From a checkpoint of a small transformer trained on Wikipedia.
Size: vocabulary 2048, 2.59M parameters.
Architecture: no biases in attention or MLP, untied embeddings, normalized queries and keys.
Training: a variant of SOAP for these matrices, 84M tokens.
Each number is 500 + 40 x the weight over its row's rms, rounded and kept within 0 to 999. Layers, rows and columns count from 0. Numbers have three digits each. The size before them is the row's rms in percent of the matrix's.

# layer 9 MLP up, 256x128, rms 0.324, rows 0-99, columns 0-63
106:496454501560514482484457554517515545511465498489557503506521553526443519535549459464544441526510446492550466499481480531524473539520547476512446524475596422489523472457474562457493493524516468
099:422478518419517499547509517511488530530453503472531450427585534475542403487467469449507518463541549389482460465479511479484434472513524417473535418453493499447505502520438431604481535485525434
108:493440559421534496517513575549521509446518572512516580461491547538452574473512520442492535485523457525492433592484483459451484505518547459529582490463521489452498429445560505442553489518446487
092:480543493560512502522436502424478583506483502511445475445501441484550462515536559592476564434501511512493459495514479499517459522517451543511510432441549458468459506500550482492526473526436464
097:559480486473501596477526525495535501468532463474532486464495553485469552554502470496479464567497538494519470437429525546534470512562466543503490457559544493524543507529505527429518477444481549
091:484457498551470558532506556591530472477496603477470484527536540476612476467567555457487543516506535493427513552532457467509555586511501542530469465456540539511539520535461476520494505460493521
098:590504465538396507502534517481547470478460486479473524499515537501504372533523561550481525493520580479457495463455543489526525517458517476520526482463573490470519506506434490528503450449554480
102:482467491419535518582534483502492507490465451476540491530494551525577490479548526520530436472499538511495575542502466531538424471549507551474593485437416489491530483526575506570474537488576441
100:491492506542457471460581503487443492569488468424456480484467479409514527553527517417508473511502520579561484529490474596444492560449543521530492503469570509639537504462564493523539510483479483
107:533482510451570494521481526464444488538498562563491507514526542563551471528451528419519498515434538557461458469549519485488472545502563464503489524514423482477497481464506479530434421534475495
101:496548460424505523440501379524510445551452511444449505535490467573496525417489547481488477481462513441462465535421497464451526436484480442507526477587555545478544514509485497537547462454510507
104:534534465528511462495502516496474548497539551518513452562488455506522436564422501483549470535520518498547513524472509450493508482457510454435535476554463477543485572490443512546452484484480441
097:579462479484530435535542551452524601458463580495523534559473503534502535511536526463481564489584461500473555512562569546532476501470524526534507549442479425540376506504508497430521498532494551
098:513542487490490590492530472513559478515488521496488502490503429516476521588542486442525491422484495551468567515553545559487504478478498503471536491515518498529534440529503546511556510512517523
101:460457537447553547543443579496447464548500458498502460481524513451469427386462526565463519465404539562551591513518530489517418440515530581481524500458501510474492433521429575468531520536482525
100:499484484474486517376546525508517557514526488541450513491492536457471468511482571448557505585523490471490533551527520509530487511576530530495483542502412479558459536477495559442475496434496480
094:482444543455436511545549484478471497466497486586468495466474485480526506468450458542459375462487525508527577495519472472477480473533553581501502498510578490561454563452551483491526503484475587
096:485530550529417466474511540537493437453481512517476575482420513497551588576465587497504444501528497493591510487555507507433495455512448432519516525513431442465504539534539538462500479524490531
100:584536514434498497486517503468528535502580578513489453551487525474571528538382469478552536524515481515528475462486458516484505524553468500498496511551540455415480444487469471525548522460508498
091:433572509464491483578494537493492506435513442517502556469577526484539469461469409507570519452495508508540514465508421528571439537547440428515497432506466457591529513495547560535431566456530460
100:446480519467479492561448538508430568529493573519539588526455476500542514487490485497501443556448489453498555385548504516562516558486518539547490504467449528489529499539453531520502496463511494
096:523467529541481477499526448508502480495505485533488515526523464497494524520591475482537457508527462503519509551497521414505511473483505453399559492525498509450490549525544504516493456441516443
101:505501545432471419480531489497526441506476506512469568585456449468533495532575556475578550499483521484573509529492431508485527455559554522504473469530468493440512500524583494500525474545544500
087:588518561469496458478458429481530487452488492505542483457513465495422516507477519511505543489518539466567500507481534503477470472505554548541465426471510481476497522515503553517517546479541447
094:531502448469538561516513521447503539518446441451489491549507562502453523547449514485468584583489510468473503517420571463509409488569417440433436463476507505525444498533486512481464528498480471
106:513493528506469441386528554499502493485474528578570437474487601505545443527454564462477481443497514474517483488512468515500450494511541500540560435476492537553533471522454559490503544516488517
102:491501479465465515446470553493465486477536582540502479502512450438452483489479521493487591507555473496472521481530502507477499584456527476504489455547513495434458468529428504595516467519485573
100:513485455484572587462484546464523563489515469527497551488538528563552517537560567466462478504548474488459458531548496500516511456460456489559465478494566505524528465433520444502427511413565510
108:505489472428485486519483466481549490566560522524467478557511613533431577549543472423524500493483517506460462539474567506445513493442550504504496505517492441517552512514580478497495487417449451
089:506557463415524454485449562544441560485516518500523528482475476441495517518463526570499508457507555514493518458500496578502548486562562554511467507462488593542481451488567429445451521468575525
097:453497493523509562505492545503488544486468546436556452471551503511484483557482484502474503501505404496512522496568549507492529472481611525446491571493477518499487565449542464442465525497550556
102:550456537476477490466582523512509575413448525563495531475478523491510599505543485473483510507573507493525572548504553556411478467469412500586527568547545551549500494443539505511478529551483521
095:483479493538520533507551489577498386517453521554562549436534497469508541430450495525420531464507454460491497496496495505467449500544555576535493489571468473459511452523547422450465447509478513
096:464515588484549440532483514479466519525535455469466483486493550499528537457536519482546415504532500481512515504578467468449510454502517502501515528518537509433482536495490453480572419542503438
097:546460437512468571548507488480451512557576385534497501493544518415519500461504477494530467549528469495475527552522476462530426511493482434481518460471543474512573479477487534496491481461478461
096:515525426456542480466454482511479483545488511503513498527572587523462506485482429542443425499524542499510506512499552469488540532571467462483427543530478480478430492538463540563513457438499474
102:479486518511447551482503524487536535569439445484589481507460544544578480455539530460470531460520528549496480551425477595544473513533452478519511496502441484479447549467556507528491570527558499
093:527552506506523494574433429483481502542462513552513455516510534464549516455586482452516510448529509483536455538462510448498552503572458522502508382506529486479535487425585546431495472476573487
091:461540556530509499485580474524552477459500586557584480492455448534507556501440484536562408474463427529535468457457518497489439522492536477482482468508507467520558426507591420458560518512501498
089:493481519517575520442444486526495558464460460443557500421532511571531472527501459465537524502425479526557446499462468549418563485486507556474482595541543433409530509529502503489527491485502551
095:454494436464470526514562458517478476518466550501526510514491574465477522510486560503575549463471514473510569523495462537433474479485488496492458524500519460497472514467377493493588584540428478
101:513577583534519455585594408499490477511494565428490505488448528540486470533529496466547513466507492587446490521504464494513508485519496471548470577540504529469510464537496488480468505465472500
104:509499516513478511591493548415535543472459513473486475492518481473525408514444568479504469511479511513469503534476513452552471477527557578518484545490464497477501511476494439453481509505499471
096:469535520495552495471576481488409497537482517474538565456518561505489388438504547529537470424531452483496492522525415491501555542494503503439462473488532501481412517452416507500503429466493435
097:428478474464583462558537521426551557521533467567498545518467498441570463504499505498448503515515510574408490514483528505461472506456470524494539505607501526502508587534491507574501473511525508
104:532526433540466499449543482527536391579495474565532511456473529470510524476514465573554413468449496483517456539518506486466492536511465486450543543513546504585537445483539470495540371551498547
102:488499500593514526462576445474531552450509505421484520492510534429535437461467512459512543434498507545551518475511519513529447508606439441556520452525526495462518565472488543479482486519535454
099:520449556542476551486520490546533534483454535559514455524390435550532481588525453441520541461452576481503530521522562413456508496468436502527494595459475511393512490472549485479538536491566523
102:470474517557502464484505495528519509562464464474498514495468532571452530515524590538486429470446494533506532478549492485461540482526535491531518524483531552477510556477584473544414574519496541
100:451489459469455468483456470511506433466485488468524407484472463510522511480583522446419432515479495589485515498489476509532516460449499535514473462547504590468499527500479534504424457490508472
099:482481434434470463467432508568481486510484554541479522519482554474524499502516504521441475550445523443531480400545525465553431526518506570581516518504506573472533470458482509418558475477485381
097:508426475562565515497529508498459512428525543497470580516507557475473495534508503410464570491601492466535438496513459559544566508466494546564472545499479547528544516446472487497508583488564437
092:549549579503513636530536462554490481465488469528507481501511446465504478551545437486511522510470477471536507499573496442493592552478472522546498475463485528471479461548487482469417501571489531
093:537479513500495493456460535551507488525464456490516521434474463479490556479479500462541499502477416481489516467449582454476517475479431531462512461557505542519592486483475566507433480464490580
094:474563516505453483554523523522480564444483507458508444492443497475519515475479472526517433544484540481534485495530542497466505526535522474453517454498503588432491469603536463452425511575451490
102:515538483458465500549474539536525592410510442545473442489457521531379510522543478522469453481576508533535510482456476491499480443546480539490486551521560508473524453474474546469541518469443457
101:403446449485532516479554428485436530631516500476475547503536564520551490454558583525564470476536486554524461491427518497531495501494539495479497532500525465486488474527531471572486530484495508
105:506525498473504494509505453543426508591473450403454507482557557470471525487395524561474396480517455500467418462497451479482477489458525537437499539475452449446520550573473549519504478453500555
100:532533468468538430474498530494460453577561556471473448578531477518496547510498504391455477490527534487482498553494508469582501497515461478513496531529513508516469429498489537553549428554559463
090:524509505459511486480573508492524501475513525496553523548499530502523512439443509467511410499487499463513441519526562408503479479474513494546536489500571445514480532499519576529501464475444525
103:544541525435577477518488477571535480555496529479587514559462520501564461446506470483527537473525530489568520592515517440508481406539469510555543448540472495451515506488561485487513544448502481
100:518537545453462468499493550563535569503518448589450449525469575588417525518413428501484475543480500479531460478518550529533525560462494564451488536469592468554556554439505477450503526502478523
098:492529537529482499442427481513522510485539470492488565530527479575571536461479521513470519493603490476518562481491502528510498552422465451540469401446581424480451494557443474474519507569490461
099:458501544457468510556460485504491504458493508466513492474455481578463612469486577464504442501546521489479468536519490520528588514510532488563587462444448464498520474492550425526563443524453523
097:557437449471523561527468457503514481538465476471481532471536528514511556523568444500537522424557557501478509556390524487478583539488504501419520440477481522459504476506526511509448448531447490
102:468467541434420533485503532533557434536474508504519514575487446507469533472484542533542516533477517485480528447431555573536472510475562535555470491548506531446520445510543546511574549474511529
095:465533549451495552491429426518516475497477533450464522500499456485575514563494521519618558539547538434450492564442554515563499471492497486402499448485560456630471469476512518463475533535538492
098:541436536526512523492572449491504578548515541556507572559532545553492543503490515488470507533538533544557514507500595457529530474560502499505491564430461443468524513468452483536497475504505534
099:493452597520528505447530437400444480445559546501481438535502509515514564526485520475525532552516509494475556509483487437471517464544513521457560561516501503507551514457506523446506587426494497
097:508498468497539496566495424482493518419474477451486572461494517528518417508514478515513533562515522531553516455543453524511498465491481462473461503546455452464472495533501472505499503503523496
099:589537503499515581518531548560516514483466505504502504478440482514454437551485475515474495513511483445472503406475490495519507474543530525482520507374444440422553513490490428517466447433485495
101:566501518530494470516491447581448477495535503469463589485456477485533539442499491561474543498467462533503491495572493471525534528512539541471427475471473524545514502533485438490495534465501452
105:507510538516522451589530503634511457490472469444485525507509545504545537435503451474546472538471519542516502526491507402495474438482537493505511451461498563513533523491511444464509547458493551
096:524566471494503569467464513436479477494510481497520568592503458515470539455583410442522523550517532555473449539488450513449474443542561412465487518455525477489505481476443512456492507471488507
100:479460478487479482499473497537448480491553453487454483436439444509529417498525547477535467442471458463531519518454516483545506559478567534481551443475449497476504456512589514522505488519459489
096:505503531531486513448444510549536452487530469522501552498438416472489472500427512510526552445484504537479575508488497537533561458520561479520513455543576574538512448571501534470462552536434503
101:525516499435542538485522508523479528493530572543468540518469524505591526504494486483471479588497610505456462489467484489567500482538443452457521546454483575505393464530511537534535450484546501
102:481511544588453479515490474513464504522538505602497439552538477465434514443409438461447467542467473453481449395495536499538486547482521522477515518512459524466490552483480460509460503529500478
099:548479566534510509568502456535491463489471513487555434509484444582534489489540457559565551429547496482398513488498508545504541496475567493505465483444525569456457434555494415485464510504432469
098:494493477554495475530439521538511537438500470448493451579470537460568540490596476420465441510456471524495481532485491492501535429486506464516501558404563531504506528515482485531479524473498539
096:543501482468531414554537515539508497493484517510530454540556510527574452475471487478531546496495451475462425448506526490490463449506488441468526405569461483493570518467521568517569540539435490
101:432473505490521455466566579508480524474479530491515459485464603508507460438516478511504550485506485536496541509543485505500529437508487531502453575470483477507523551486464612551520472419544538
091:517504480524483510458441538479580477370507501492524506488509477528474511537522523491475501439498467473565509546431528545529448498515502473553549552493508427514593494524505511572520548472500510
101:496493556454546506464541418478418564490533420470550488562562534465472556482527527494489543520521488509520428566565474464552420476486535548433548507557486512528481548515514535485473515570496449
094:428533476536396522487493481444428526559450513545530497433457469579515542485429510463568491479531463482542540503498473488528489487461559481571450485548472414557528538491505561469471482460473589
103:516522488604532486515516517373527536535586499468477567496509518479500474530509494472516455478451594533519530548471475482506489445539470479515500488511510480502536485496565534538489531534532499
099:498486522560469445516461492473479459529481573496477541496504506523483471553511471495415483551514512404454508479481469512550613509449540529426492508466474510473485474485451505495439486473448524
099:423571454522520534584444458468615522547501425550498477517517518570544478462536514549548459522532460488498553530529450465430536499515509532502484524572501478509507455512493515607537481505454549
103:445536447496494474504498455515515433527581540569538527530495541542541446525486464452536501455475541544570475483532470487476481510528522495521538509516483514493448412532506589496496529507505546
103:565585542413442488473476506448510523477484596556552457500507489437530520465488540507509496482494480515505505507544457458496465529508495514518532530506471540490481483444478506491526552538491477
102:545501512446407554520559476504518543539482530503542478509572475515408521524510472511528580478458569499493501506510538507525486457508480553558420418444488519455418459493410555481478508489517511
098:444569517535545570549464497449504561477411547510496495446476550471503546556472476530500482528470486472518553499505499477548426423524461500505459511543540510563511567460547472452518581512448497
104:541547498464535473487469488491534503469504533502562528447537508421506473454525447513525492471513484504494426533563490522489493417495458538509589533526462551501482515470486554514478470455554479
101:493449480538476498494540526494500391482511471558466569495482516540476505469516480535433467430486484512544552571460508555450473490524549541465463534527558587475480496522536473406530566533510490
100:421477523490551536503573503475442520410473445464469451444504432491540461559464528461480484435474540446496523467486524585517571549456540503406471509499561482529489524454494484500495516544490516
104:533476497463432576513471486453507549522536475536489531542503455522502483513568500507528536493466517481491513480527519550498493565468515527487539505454509474500427494452420527466465453647538450
106:492448511563472489556537521490506409612423492495514492503502442519478523478528566479476537477441507464484575546525573518464550494481445498508536549505539450465458533525469512537453474461598471
095:497498469533513419487508437470441452453555542500509451524525466510566489531489471432513489543505480453543487576510533525567544442410503535470485463467540473581515602453581477502503447537533481
095:498451523507464505540514476615496503477487496487482534450563545502481425518410605524492560451538445414506503452537514555544467555590498540508511495491498482538531549464500535454499548474504465
100:539515498471521507461471464475488463466525460473500476463484514443486462492501516525510497581566470475572513463508531428522517490492517493467459539462489555462476480589473448551520442506463475